config = dict(
    rope_base=10000.0,
    parallel_block=False,
    decay_fraction=0.6,
)
Each number is 128 + 24 x the weight over its row's rms, rounded and kept within 0 to 255. Layers, rows and columns count from 0. Numbers have three digits each. The size before them is the row's rms in percent of the matrix's.

# down: layer 9 MLP down (transposed), 768x256, rms 0.134, rows 407-441, columns 0-127
# gate: layer 9 MLP gate, 768x256, rms 0.133, rows 408-442, columns 0-127
# up: layer 9 MLP up, 768x256, rms 0.143, rows 408-442, columns 0-127
down407 097:132116071153155084119123145102090119175096113125140138120139109109163137102123134128100150116156102094100148113142140171133135104095135143126185149106113109176149121165171122105124119110080136141064124129136156150146167117150095126151162112106076154112110134100145117098115108130131168134111095120120149125104123127135142099095118108139092136134116091138153073136130139148129097126091
gate408 102:064139108148128113120110163154129171132105160155101150145118164125117140131135101100104134166130127133154117101130135137144178138145160161122102184162133155120122166086144152111133142143156118116147164149125129123117170101116141127135093088136139166133112147129088099127112136131108083193101112133142130114070157110142092119117153135127110079150138131108129153102124096110165167087126
up408 100:136105181118098170137144081146157110128121122127143094089096093165099112085131093130116097109171153114121170163126101074131116126116133117153128127163090104135124123117160141128142081160108098119155154106161139144093120115124134146134145123111143113096107119158063181154170105135124134113113084109097149154132152137122135165111122118132144090099140131090116123107152112106122111167131
down408 101:180120110110102156117146095131120155104160118119139124115101115124160112149098148098138088093139086093134115135153137126134124116139093099140063131194089132155071140134136114143129087088111163112124188138079147128124113122138144191127123114141113133117132140170105144090130092107119102156123132118113114110125148119141101138121138093110165111146165113082147127112158123108148131146163
gate409 104:147081121102170183130129108101159139125111080140107122102164135134146130123109082145175126135152143153117130135125137134163121119185151135146125097193092078124150135122151127126133090165110154150171135149145107133112133165152133162158110179106141158138123124120117127119133125126181132146122099107165175126132164096113110153122129157126118092124116104138153128108118117140158109110132
up409 105:113169155118143108135134116121136132112126147160098088120131116073142169123129135112119110115123140128107112108131158113118121109118151144122124107081132205175116124149163192094145126131110074097146125154123173122198121129133120117138129129064114106126095159111099100102085168175095084163121130142134141118115117121121116111150094111127144171084121153150126151117110160122134160130122
down409 102:107158128147122125125114125164075147135163146137143120140114127120112155116119156090097152096127131103116128157115115159108118127091097136115096141087181158136134075117127126121112171124104164106100140123095165085128075128132137070108102118160113130105152144113086096111143125159087144130142209123138125140176106140150123135121119129126104143124111129137123139113136128145132105132146
gate410 101:168157154170095139144107117114092140170093122188119151126171147123159135108155093132131158155090146104144109105164120091141121102139170139165106132141122108116069096100147134105062149133135143118131124117109152082158143125129153124093138131151091149181152140126147125145137147126151115145081131112125134102115159153141127104148145153141153153125101114129131158140117134123110128122122
up410 107:146124133130106123129097170144099133148146120145138102153143144118152115166132108154120110130130168151130139125114114115142138120112114135148135120081120133106149144156064145162083125163094135102166157143087126116138153144114127128202140150141142119139163191133102100139107153116102116150128101155119104112064181160109079080079119115104107183123161146149153133179113141108108103131121
down410 103:153176165116107150102115098116093100125119150147095070144158123106148163129124129119107127104102093098157141114122115076139148163179094119123100112155111100122135119145114127122113165160110145125142158122113131140133119131143165167134113129125096153118117162127141120149128129138114144114114148134121099103152139127141035108122107107125135153155145150147108126107100165136108116141115
gate411 096:127164104120112167148129145169106131159126111107172137155131172149130117125151101119108122168108167103111114092103137136127151152120131180106107148110138087118091092169153091094126128145125162128156158123109095116124142154122147143088163164148153171114112169118122122144159139152107149132102136134119108094137148131145158190112134145126118122126111075099108125144104141141122177115143
up411 100:180112107117117131177117145156134147104114094130155142138167144112141169140124153176142142138104141137136144123078146158110145085109105152152136148164110143083132126160120137176111096139102154085111157131077166131165118150106140115103170142131114116134131133098135104112146125172116126186103120120099123113106105120125131125127169169122146114150117129159119179153144113144097169118087
down411 098:136148093105133167131096098147069114181106122106115087145112133105139113154123079115146126133147125186151133118148080106137138138112162164081113189110114149120138107163133067146131135140138153127142114124147133152107164123123099147116142177134100127145159117100129145133196125113124109099089134178107174149166140184119127125116105090117110171114130148117093138111113141141090135110126
gate412 098:133098140135094159090119119157134135111096112130132140126098125128139106136130130135105132165153125117115172134158162116177114098132115113172120174141135078127112153123135119128130161180118133129134128116147112126122144115117097173122113114115109117112101132102076159128170149115170107147117113111127156107113117093113107109158124128114114114150096152102093149126151124094136164095152
up412 098:172135182106103139172109128118102160116222141107139127144177139147145153112146108100109087118143132123104141124156119106108140156185114164157134131074119116131096118157112138168136117114143151137133092112124126152135093117121124133114095165079083117145124125126088102143160148130098117090105154105144114164164153087110118147133174157140151168152100110129128130157150130137136119142158
down412 102:115118099095080122164129095084107163122157104114165121098113157115112115164126103105158105113134119140115097117140117117113136154144133157102166158132161147121150123095138178134114149161140102161138088147138134147154104136127143139146112158129154143120159136106143137149135098118146158156155155112101150136153123108126121129112103122139149107122114142133164128122113116127109116150120
gate413 098:134093155139159119130160121124148092112140127117141136153146092059165124128097126164153143116155111111093126117126117097170150078129102106154131200080140128125157121127138114136164192098129122116162147168124080129113107150109126118155162151138133119113178147117137099067104140118170143139114151104129095129089120113142088107129119172141129141112118141167120158130086116145133133122140
up413 098:133111118129130150118111148107128146140126164130150136137111120134130187099154141112151099115130083166131130094140095115115103141137126136085127116096126138125157087144107151125134149127124136140102136155146125144128082178114112103119136097140119144147120130098105120138187151132171158160117125102110061143114110077109177131123177139121133089127096086111137093110155090108125130114160
down413 099:108154130103158117123144125135128142135175107108131106106086141128130156119102148160131105150129096101132148130168120134116138157153084095081090123099119129138162107146131107123152143141111123111170166143091083153147114108136111143103122118095142117143175156108103104065151112163116102219099150116139111122097114094162120135121148132135103151132150087115128168137142136087144094113165
gate414 102:143089138129120155092132100174163123111091164140146159194129183097109087165114162076121130104132136146105121114165144105145128173117114140144124116125117129138131106079170146140118149112137143142150141111144167177114141089072110125105146137085097125139137100095096147103072120135081148143101142156181105127096089124153109144136162151111126116144131124077151151143100119133117134155144
up414 101:107176105159116109109176124138109109139113136097112117100121147118131134091111124146176160113103134108137128096107099169125143103107111130123129130147162128101107135154104094113192112134160130127133109145125098127093127127135109122082125132110095167152126146117135116135134173111181147120104147153144129092181173143140138145134129139123118105134144135167125131125137120113119104135157
down414 096:115108131117114124128135112139136109159125107170124154175101124133106146141147111096142144088135152125137152157116089116102158127152107126125123126115159125135136119156141133119084152127142154120129162099126142164137191107156113103128141126112161170098119125087105154115084135164132145151135126167152078142091132102137102146117159144127154137162140161161100150126136153068133072125129
gate415 104:110113145136124092151074136124116196130113108120107113127122176141131125127095143113159162123140144113130110130159116084148130121100166152124094124165106105127104139144135138120127091176102150089136145141136153091164145131173164126155095113137116124124125131179153144158145104093105141104122122091156160150150157146105133147145113170136085096143128131146168147125118147173143129063141
up415 103:116171135099138144131131107207128137143112118139132111120132190145115104159135140116179144098124125112122120131122118134103133143132104134133127129078129117147134106113149181167097112093096136136056170121148164092144078129129128151099119145124124149098077124127126147132161149115137143125145128128121123115135129152161091128124121111127142111123145137106134112150122152110129106122086
down415 106:115144152076123115095131139135143135123154093135134121177124146090111140151150106167117137108171136166139097094130115090131143115129117106153136144141153057148168139100126137143092107106105101166074115111122115135144127106140096120077118119152181118111101142127123116151177155099131107118126102168081114146104124178104125125139106130158118165129116149134091136122141167151119130149125
gate416 108:166084161149116138146102123145142184155093118113118122154154154121081114132115070121133101143100160146112138101121116126146161165132148165107116138146108121122066190097144169094108161105094112133137109157142120124118158130158119142121117145101132157136134093125125086073110171138131078095091128152099107132163135151128184158080118145139097129133132154135159142131145124124072130082184
up416 108:143134137168148108166087124128119161122103111123154147117134173119123154156086096126152114082139125120123132112120138140128111120095071124116113115158135157168171144094145125115134115141086127116124191127113159119133107201135115134149106147102166152149128155113145100099120099079127135122072100120094113145115140154131126114137149140141101117137143146181171150102146142104125101104084
down416 103:132138107143138123150131123136108141142131125154139137139156155127061110193136099150137132113083134144131146139151111109129131136140126157115242079145095160132153147124174117117159110077133167106125119120119145132132119155182153126160100128091115122103119125082111098128100132118150121115074156124114087135121126173140092094101134099143130132138147152141159147142170113093111076162127
gate417 106:156095140165113139158119146118131138156125105121099160154101132087157100110155139103134108154104173113189073164161103152093131129143100162146127160125096140132121166122135142085082101125107136125160123185135192159126137118116126151117165137131162164129126117089118130151124140106142132135128143145135109096076102152085119149148128105123134106118115116137148112127102124081124111132166
up417 102:101139109140166127117124120128141122139137115143146141138092155165129144118121144143173173092113121077139062111165134137113166145103157137056134174089146125137161139126100140091104138144126125123129137075095109164091128140120138124124154135124149148122134155103109111096116144104138127113129125138124167076103121142115126096134125115118096131120153128111163077099115156172149113137137
down417 100:115138138139182115124120128125128122125135089134105127150094121131166115125140125134131176086085129119145131116114147124091130116149137116103121078131177158117156094152083098125127125114128172153066119087184118110140119148118150088147165138116155112106136131078132083119100154120130119152165131108145161103150135126115108124129075096131161132052132165122149070126103128130128151134171
gate418 103:123081133115120194082107142129119119084154126172111163147160145088144113171148118124079118148103170145126128131154155128158092152112124126130105142159134132127133113125118162161131096156118080166100131122146117101107129171129182154090127143149099129128142106108112129136150135112094151131163151140148089117105150156142064158113090125150117102121134114106117172097108139154130114134145
up418 104:100094146144089156137127167134114090141130109117120147091111165094126147129162122099130113109129109100124115125130125159163178114135148152121135136092127094152149137104200111125135145125097119091145132119109109158110140099110122136138149103143107162116121109133088165120139132114178164123164145118098113128117123135148077151140124127132114102102144177115148079108128134151128133111115
down418 103:078149145115142077106120109145156124099114126138120095073146150105096123153143115125106134126156100124162118141126138148110097119142178156125168163134146099132134154130144154134148123185126135088148110173080139080162128134114139146129126093107143052147146127083109128114124131141107167145158123114114059100174139161117152152147125111141111119087111128130134191108125109118143158131128
gate419 108:159113139131108164107109130105116114122132142149110093122132136128145169073177137121129107138133122124127086101170128115132119105142148155102111151090118125115109146135127167083112146116137121179141151125182157126165160161133133127114082095123161136137108126117132116127140169134165136159122135145111121109143120133094167139112133216158119174168126134141145095127075103112139122128174
up419 107:145146144127121121141108110101117113133120164163117131128152170117135176095181120133138149146137122124090120112125121136146135119156168135139124122115087114085134152136150156067127187126140105129084140155156165098173141150091151134095113138138136132131142103124198156106128143142144105125098141144166118099120114129132098130107072137126102175179116139130114068105123080109105136159161
down419 102:132116115135131154142108129135131127107111105171130151153136075104078185065132158134106136126143104124141104098129148129169136121137068139116206167146084120098162137125145124116124154140150120132133136140112142148147116119140131196091163140122100151088120113094117144129129152126132091098154145145101143123146142106171059087059103133148104105161104184142133111147102105151130127116177
gate420 105:134139205153117154115119115131116143114117108108142150139119166110142111186131125093096156152148133125119144154137159108136142167128130110127109140159142107130110139139131131146120128152124134132158178152137157093170158136110114119101110112110114193150105122086085146144110148136118145104128107074172115081097149123123098158170142090125123140138151152099110174091092128099152119104130
up420 110:118112119130136103157113118141118146130130097143119152092170106157115111119135114146145130110146129142187139189124078155159103133149115117145140155118144122157121169128132113091153126122188119151133103114150135112106110173132137170115130128140132096122133093189138121156113121127115123118095139178120112169140081118158155116101084121146175143120144123171100105151156125190129122121106
down420 107:104119154126194090078116110139123139136124139144148127075129133107153132100123132138116127111144104107182103104133101135121091133150142119124099148139106108135138139109145122101122122090155165114141118129175162102177099117110181114108121093148134090131147110147145105137108102118094122153107156114123115172151076114187158114109130122136154134059086144130179130141149117161113143157100
gate421 105:168135112153102165077142087114116139149134101139109168109139196124147064141111146121133120130126116159121142114134154120127115124129122115128105130136103150092121152134137145126176155163115134132150128142145119074140134107119168104086126087141165160145142094125153145095133131140122135144116112088099104115093077131090128130135121149124155149129099133129153182105095085110151113115185
up421 109:147155097063167144134128109127129128176141113117066084124143174129136138138129090097139127125159135131117103071080131120120144115107140118138128118131155160121146133158103118116140110108104168116143119169138139151118097068106119137148148106160138139116125104137123116103146124094103142107143145113166119148132080149172118143118129127150113159112176131117109113180129187166157148087123
down421 106:136151116135154051130086152137152102129171126168087112166157121139163132116125145127118119123117169128086098079131106119101149153115156086150127095115090117098150175116093102143075111166124157098138116135157129149117094138134169139121136112107097128184122135109157120139140137100117151108145159127141134093155141136142138120166103116155090135120121162118106109099188136143111161127132
gate422 102:155125155135099140149103106097125141155077126134144146154126154195155094168134104108134105148176179105133152121127140129084144160159182105162106174150108114069095141144100098146108167111167128134129131155110113164143131131135163132119111131119129150148122107144150162126107139125084109119152115138147108102116141140096118121110175138148156137125100156135142142138100085086144127090132
up422 104:133112124138145135110120076134121108122131140120093075109137081103116085121137127118164158144133082155128136146139103183106146153147111159125141151109132114179144191137150104096147098157093165122145155182133067143112119140121112118110201111137107144152134106097143109124087147119119156101142136126144134140149107139102148122149080103144136141123148083089151126118162110121158200130110
down422 104:118150163128172109150131074179136115113088112134131115105118106085170081114105139146129126076131130132083166099132140155123109144131086152089108115144130117140196137143139170104136120132114162144111147144084139134116187105126128132121162123089127135125123123118108135169104152124130162112119154107091085131128114133090125100152125129134150120106160121112138151114131138155115132111075
gate423 097:110119114164135158149102114149145150113100113126115139161128106105180124076070150152079106114108178139191124139120082086157115126144115136147110110127161100147130150116120141127100156110121141124171156143138161100130175108136116120143099125108116151111154128141140147096128088133116140139128133133118097136168110161126141128135127161128123129170154168088145157117140117120159088122139
up423 106:142131095072153136138072130125131161144129142103129127195149104114128142153099167090115138116129134150137130119111092169095102136143119124112124148135119110129141137152126118117135107130147144145101092145124103181150112143129105104131120093131175105125106157119124132110131144109100118107155114103110183150109151077126147110121103153127126119153142108107141134150163099133135089090109
down423 108:133107114097156161120116151111133134118143120086131107095110161133127156134164116117141141160142136145105083113092095145122120138109114123132162121147096122148110140087178103081130114156128161120063123149146122136115128130137120131110128131134130124096081124132147123081107137107126113105155099120174148110120130163106110125108128084110102145159095119117119161142132149121157121128102
gate424 103:114114170094153111160126114106199159117121140140139133117176097152145125190105099150131136134107167152127087133170125092107120134127172130126112119161148162131096119103115102150159150182118146099129137115124103118140162097141157146145157143118124142105157117134103087119152155099135150089132193120162138133109112120069138142116072178114105111156122134115127183164094111103149146106133
up424 111:142125132151125136121146095077142148047141102090126127159134096111132099137106134134125141115113164218184096185136125116124097127102144135071140131111194147165138132130143136104134128142151108120092181106135111113119124120126140122127155186105138151117160127115112102127144093113136106081104168115148132141171094121163092147129097144102122116139120143101116156150122117087138094135102
down424 107:102128139124134161149120145093178140117130109150117148105114084153117111156130083123136132095106167122109123111149087138124130138088170167110166147128128138126102152131132100117162096158160157158150138174120117136129104114101172115102169165133142122113170084126138096107116160102111141104069188130081143155113136145115121130115119136123138111150139125131153159140086102172107112139037
gate425 101:112194104112111186113127129100123131134124128147161163158141196129129132095111142106123138153129135122133134108159130100145176154149131167141124115164113133106130152137111127108121145100155136115156133127132104118126156152177133171096063148103123151069139110141105151121151148130174157111106113122141128141130168154094106113152110159132092108124146098110134166105130118113139147107140
up425 107:076157117114114140102156112123123139159116091144141176106129206100107102122105167109089162092130117131120116066120093124094131118102117131155120116141113122104132170184114138137131149136129128101164125125139080136117099151139118160109099158117083136110092076128125128138123130099145173144127141147118115132119155137115079100148137139101119122120175081139126142096123104165167132140119
down425 100:145166119135087167113161127127101115121148131157130147106101150118105129121096194144139126140120154107145155142131080137074110115111147159146202115133113127130100132174154083126117104166081168098117160142083089137164119127106170089126161173158104128152113133133160120162130115114117150127116146153124177156153125136117116090135134123098115144110138096129135133082112124122133154160111
gate426 105:148084148149152089100137135113170142128112110147133120133080157129107170108120109148137156093119140121136131139119075162145147106130167092075105140120166127130152099114120140117126107114095137107122152099129109150161110166112116149125137133147164126090140107102127130121103140094106131113123143102100133147090136120089112145151121143148167097105185128139125170105130084164131097101134
up426 106:148091146155126136154130160141101107134138108134066107130138094114153152124122126106137134155153155141095133097123186100105160074088099121090127150108103110137125151104186136119097163126105110131088138169165107144149150154127106173126163146078104174141126106161146097134090127160128142113109101104107138157158126167136124142099099173118129166108118084106134131165111136129114139159144
down426 109:139118156122127145142114134108108122144154117200154126171105091147185125162154158107118159116152172162104103138142139124154167094151097143116146139138166126146089127120159168119149094088120175124130123154136115131148080131137083187090168138162162122133180119134124091132094127115103151117118119098144138111083173118129150120100120135123114099079098072097168128140157134075183125161135
gate427 100:173096126123131129148058133145146135126165134097182083117146106113136138117097111123169125138081142138142115164136127162139122130175130109141130160087100121153107112160148125147129106100105141075173116158099130114115145130174133134115103135137136137093143101125127090112170170101106174131142102172102119119102125116087132088112080138117165140092089151125119148091144152125169145090125
up427 096:135152096130123125144120141129150165083142097094147153080133154142118162099102100116157106153045117120134115145144159118152129110125139113119144129153095123097084135152180091165151134130117102128121143109134144156145125128141100094130102103093122160153105096155105111127149134110136120070093074143116117106167137093121072119119121172161113091109152120121092092173134177117104134101154
down427 097:127120127141111089129104158118151134095112094085172102145152118118142139166135122100129139125119106118161133201128133171103131097140121150145244115167109130115114120117094094164176090121088117141164140142143179154143101139136128118148067135121133126139111127118121150111123146159111144124122156172084081121116115113121134128137107100113120161123129122149140114123131100158142127095109
gate428 099:127090154176139161135120113105093161140150144112076150086180138141161087153147123133139147162140137082105135127134121152117155101152107126157105128117149168116168148110129117133141115128136110115129125092143129083117096124082145156152111136109139183163078099123092156114120131168145151107129136193120140120160144148123133152129160155165155161128129146117144114117114098157126132139137
up428 101:176175137136087140078085129151181131114109137152087134153152116136108113155090156113149118128112133082108106143140133157131119156131135127156125094154120123093115100143122121155152123093091110163145100140149092176064131129135116154114146092104114138131146150158141148109115080122124126082147128134120141100099172138117119120107126106140174178145136150134132127154120085164087180121090
down428 101:113117119152202114137145122096120135120137128174137126132132153127128109149147130134147108123099141144114084134134159134128103130186132111175181143118093141104123125155111109135120116119158136146135118108098148121114106175125112118144152110149110128126126129083122163113121126132131123111099093083125127106184172150140147113100138099120100132146168099146162096162140133101118154156103
gate429 107:159147122123163150132147080149170139163102100152165133097136113111161143120147082144176108087163143109096143116136145135120129102126187122124101109159157141145126130103113161107140137147115115172115139112104112095134115102125104153135111149126156185111146141128129133132168125152132105137125114116132128124131097100132111155109116137159135096098123174092137099178111189079157144109153
up429 102:162125090123143099107144128158108133101141100104136099122129132115135156122142139121133102129107110109114126119195118113165167095176127146105132101127068166150074145127075127147135146116153129169136138153103138160127104130141110140129130125116106133122110188109141130106129121152114173117106099161087135114132109129133128128089127125119128113126102155120124129138171146077145183110165
down429 103:079126087136181065190104132178171114117123094134117111133092109118137107127144138138133137154144104176173140118107167160124104152111137106132182163116131119134128109152138134152113165087098126131140134097193111149147130106110117084173111153161133146118096132109123133135172117116096097118152160134145115123106099126133118118131177152126118113108104096150086110142103082147096091115104
gate430 092:122139164111113141135133132149139112095171148082135080113117136102170128145128146095106126165142112114150170097129139112172096102101134144156126108114139125158131093123114162107155103109125132166154119120105101115121121096137166153077085139138121165127102100146165148138174106085145132124143153109122163133123119133171141172126139094140103166085113151082147159110148089100114127112140
up430 094:142099139116132124093093133120133106147146130138145138143173127136125083100184150183155156131122132102093112168141143153137127085098113081149142134178131156103142107123154155177101108130101105177120104120103126124113144140141137081172159137066150142124132113139159124148114127139128126137118113117108113076105146097097156088132104148125175120178151140151055118179113136136146135155112
down430 094:127140148105155126089125144093119143142141093125116111098141094121140147116139104110095137115142101130126129126115106146136057116125094151130042142103139185144149092098178135099135129134138186093142150135157120106129159115120136142131092135132135159131073149112161132148176096148156097122135163129105128163110109125144119136076105102124130126122137116162180142133105108113139106110160
gate431 106:184104115168133164147147109164123148137126154145128129141136103133179107093106124121128113114125166085139090138086114127145156092119135101145118216199093125145100180120151116137107146125150134091123149142168125108148098143131141151120087156116162157114132105160105129115127142135107094125128169111097136151122127123133106135168110122153107149121130075116132144127094083142115149126083
up431 111:126145120102135062098137153149152156128079106125121114131132134144103106158140134087126155130119113148121146131146141140138102124156115152118121109103166122069133103134154107144129131109142115142116106093134114103099132131151147116133152138116116123230160130175152145092145096107095119145132107103151107090126137117123144156106138129117164107139107152103129096122181114124070135161161
down431 101:123136125118112089101108130141166118159144117116119131123124192113093138104140131127139146134133137125107124132182111107150109127113133141148017142088178109119114128117144156147133139087149122130146120140157120184156136136127125158086147116085146097183112151143136142124165111107131131099145155095134120115155158123175168143120138120167122090086084143143166122108166156126137101104173
gate432 093:147136134163136115147073143134131158095102191158190173121109137098122133121154141097073102156125143150098136116107100127131104131143107132125121144144120140100091066142157121103137108106180105162112132109107148143120144141148168121119108128107159144110118109097082176128139094159136182164131139172141138104111155147123127136129167135172133091122166143116120125087130132121137143119111
up432 089:118145143156161145174120108114094157142122156128133109085127082116130162116142166108124140118175137157119120119139102141145103119097119140095153123148154103107094066084112129126121150091122101162107100109118158131166147082139137122123079152118085143151125141105134150131125105169189108070138133134095131140129158124137112111147125101151146129129125113101096124083153113144129131134144
down432 087:117107099133118146121150117154116100111111114097083112111131128105131133139112134168123125101091070106121151115166141162135134124096117169156145114137148137130112188141152127122088102164096136096097130105151129105152122138125093213146164120137114110121139169176119113139116159105115134129138095128159137126122135121130122123146086135171123151135110109152121118117139144098085111132115
gate433 109:176142126159119111109107139138159162156140124112118115139172135103123111109122159125131090134182113132109137133112165104146085130109133119126103141123128106127120155120170120138088191147104159127136176126121115120092115189116114136102099174093173128148113098121140163099097109097146134120159165137147118116117100158125126147140152127142127097109133106145135132122166141105149139131145
up433 109:094116141119162101126078135150163112143121145174110116098146137118112144155192122157112157125139147126132145108127100082071091130154147145078124126119140129161097112104155129165099169121154130134131104145152105134091109135097111128111125155159170123138093168153135119108091137131117103103108135110125164136134130164135127140171097150142140104112121136104124109148135155085124151145140
down433 106:161151121163131119114099118109136193127114189113182130146161136104118140121146117157109139143151117080097086157110087149105132149123118150091146123111126117117081164112122166168131156111136130139103156093086133134095141111100155137108130123140135092150137116155172176130139132085123163189179101135136110103110104083153144110084130143140163107137146140145112103137132132107123163105137
gate434 106:127137167171147126148124118164159148132118132099149169124109136125152140135108107132176178162072133133172110149131155089127146106144123153143111163156125138126156122136155169130087104128129166174097136109117152122143156173104135149137142151111169099084121126066111163083135127114157124158150149096159098105160133171133116126124092097127098125123155175136144144160119124091106117099094
up434 102:129095178149135107106121123118159142141146145109190117109156161148131123128080139086163147092132125124150098133114185094142166167126101113154147120097189112111135103136095135101147158108148141127153114102134130177148128122116104121155100120134143139116100066106101125144096107117172113156165153129104111100133127151085126135159121129143132118135140113126118132146094094123128083101116
down434 101:114153176129145143099180120124140123122122141145169130159171097169097111160126105113129149141099106130099160164135120105104150183108143131113190096081134043135140135100107099123168178099127120141119171108140115147146108161109114104112131119147127098088083128098107097103147111112147104108147137113106150121122153125111118118115098109139099124164153125144102093134100119168118128138126
gate435 098:103125139113160162126100072140095172145110132118120133113175160143129129141167079136114134140129160141124141112148121165109121093158124142139118144133144143093147115109132170146094162180123148116105133105154138108097110110091154144111134160167135152156115099074146139131143142115098124143096170141152142133140173118130139154093133172167143134088143096120141148153083075121155139100155
up435 093:125121151124131126133085081113175113124114117132096112151125077138124147110127094133107117117130090139137116119153118119148107133132158144154141118177157143112138142104152152146122159124121141060105141099127180114134112159129135130120094178125159150154111111108120158099098148125141141121113120122145108125086151134130131135165104156131140143121095172117139158145098097124143118131099
down435 097:089131119123123097071126137128120105157127159153080144127126123125107164143138109130142138127117124166156097154128125127147127182109150097107239145117121111119116107099104114105172102094133118150139122133121094103116114131094136102087110155136125102149069132113102158113118140149138127124118086131108135113114114099138111123150105099111129153121157081119089134127114127157108131093111
gate436 085:141158147148121153092097117146128143143128169122132106092148163076085103110118128080113116162127146124135102141129110138141160090113172150148124163161120163142112160148162114080115165162118164128145127134135152105150140150155169154076110148128163156110105102141086111145122136093129090148148118152133130120145086087114105129114107093125154111117149143149117139084106158104126118054138
up436 101:105156106150117127115145131145108139148099106123127117120144081135118131127101160129142140149133101138108150156102100116131139101112145129122120136166134146178154094126101130083142127142141127114084103122130153140143114115127125216131109127148113126104083102132098164139166091126139130154131150137146131110116116112141160153060076094103142111133117133114103122107144147116155108103158
down436 099:107125110168134097143136113123120124141134102142146139132128109202143111151135119193146142114134138149107178106146135104113092128072154138117212130137104124111121137114121172173192105120161126136113086146122146127121101148124119123128148145127135154147124136123147140179131131152153122138112154080176132117131172098122113123152153115119127155113129150077122121132152145162109145158124
gate437 110:119137134116096154134095139143122166121143126163115099151094144127122110122152117097115122200126111082130128122149140141132134176170173154152110137134118117139134122162135178110133136113099133179118138117143099154107140146145141171072091076150129128110144100115091162097129127128132115118137162137086108112142111144111139141129101139140083140120129213109160119073095147115122117127150
up437 107:148109072164193107110144109140124121114152155185136157124118126100148072134125152174111090126100086159147096085100073121110146101115081119131118157107103127137086126164075123097165128101142145147136131155100128167142132171146166125150124115121134151102133103141174132154149106129132131138095075166146109128129094128114115147139116130117155171135116173159139078104113135125163165121159
down437 106:108142096158129126091141113126149101091131118123129135113090129127095123122140129139124111111107138134107127148107184145134117105120083154150162157147151100166140138124143130156133150101122078093098128138130173107157152134097151192133143116124156125097094143131127104143116117134129105139151137130164068106148131134109161112134131146154099125138135095118109135142103154167158141131122
gate438 105:134073136113142106140153148113132156130146152152116137100151161120109110109166118123137121166149147117128136118138124152135126145109156142146102153131073107147121163155110139127128156165154145151149177113116107143107125110084154115173106137135128106162138119102113085148166105147156145133140113146114152133144155177123123133135124119140104127128094108104188114109110146118181162121150
up438 107:145123143123114151115178131127139136135128157118092106104132116081124115068098106086136135133138113155098147098118115092176121129105178140074122141129103115144144160129108092136141123093127127176125115160098124088099091149101147139144146122135095118114168126096147112151097112150148167192119103137141147141131154133167110106120126099122100116143159124120164143150115104111109145141178
down438 106:141112094114137168142119138126155160118146140123147150123093124138111135118137125097144124157171123107104121162117134130159112132134137131133172127129084083123180141133151055132095123118185082081141109130109096097123111134100152127128138141166148089122137107108144115172135128117118095146143121136116162130119147139157152090103107118102141099122169108121159119155137084128139091125125
gate439 106:126117146090139146124111108100120132177127131137197141149169111164184140112146135103136127160135137085134109113101117142195163143135170078132106171118141119142120120117095115148128108149088140104157127101099123135121140146161129110112157122115149147140149113137135139166104143095093098159123103143160110087124127127148135088199163168133138091134164148140144113109130084114103127124119
up439 112:154103160174118097098151139131120167119104160121162139137126128151129132133100098159133128123156159114130129131163138139108104129155099145099127104140073149077124172109165134144116152110146128162097141124148125098130181143104142141117107128109099114102129122112140117097115097127138115161179156174115103141084120164108108122100079144144133183071106085119151091112116126170131121118142
down439 106:126109116148148094089105108119164134130090138137092146148098155129152112102140129172134145142120147110112175129161121124130133127146121143096071133156127126136132148126146140129096201097138086136132178125107144172178091119121142124136113137119119124136095165099129102090125082122175157119139123149147176136069155132099143154153139096126114082111109135135078172131123121086140123133115
gate440 090:140106127124168130152099083137127178126109094092097116150171151139074113108115126144112161112142156104077143105153189130115144062165132113148135142127181158134148093139089177145085110134131127101112102124122123091127146144133168133121120143126123140111088089102151105182133128101183144081139147138119120116126121137159122132119134131117145071146129115121121129127082105152139138146103
up440 093:120122098109106139134141116174120124125112115091137144141131128120138123096166112145138142136113174139085198053139138157107119116100110089143149139124089140102135158152117171124148136098118110112154144147154110094120064163122110126142153120124125134138122153134135084148134147145160133137179135122159090137104078130150136174139162110085098065115170111130093146154128135145100155121099
down440 097:065119114137140098143148122144138153144140125122154109125134112142123158152078131157083154126102141164118165135130147118149077124151084067103136097113122128114144108123170135134130113115100092061167124101154095123133143153154139110086067126107087134113107115107104109189173140133129124110130130155102136112150098125134137142121103087075130131134162154161116082121143148145122127160147
gate441 098:128064144164143119148118108145110154086134137124182175111112145135104144097131101094198152121090098170108102126115096112145161113081121141193127122102118132121133126117199136125173106126168134124155149142098158119133184142139131137097148129101143117148164095129050143122135136088110153121131076145114093110140101152121117098140140135126117131127133122145168139097132148158114150154102
up441 097:141113146129153154147134147161127131150125129159123102165114140087163124130141120143142137132160142143142087133144107118175149131084107136131128131116148119106146106120105153080109114127090147152144159110131132177096143110146150165070112133106115129109117122095140153147111120138151121158176119088144111135132106126150170116105154123114119131092156104119118118101151091084114106165122
down441 097:144142146145138143147154103128171126137150122113132123145159136124122081144114141135165085122152192101111149141124141129130131110108109126139176157098106082123123159123112131104104130122087152127095114093048128093115124099114118132131123119180122167119136119118133110160111187158093120126151094121129154142129115128188106093110146129163161148123119161132114096133148127148139106141102
gate442 103:125129135106112125144082129131171159120116127139094104173103178107121145089118138066114152111162145143130117099160133104136149165106115118149131110098150114148140125147157181165115135134146136125117132162112136118156128094094157073112128118139138181131164114119129124084095117116081128143121168146128138127145148128127136148149140155123126085081124163114152163150069121128163120131150
up442 104:110153102110125121126147131108102148163136099093145155146114131150133103138142092132148054121113128144136130147114108112120109112179080120162137124148112129097171099111141140096107122143117134119129119112089156108121128121140139136128117149105144154097128135176129131170125128122115177110132117105156091107098106125165130141133142106146135178119155131166117153130167116119135142120130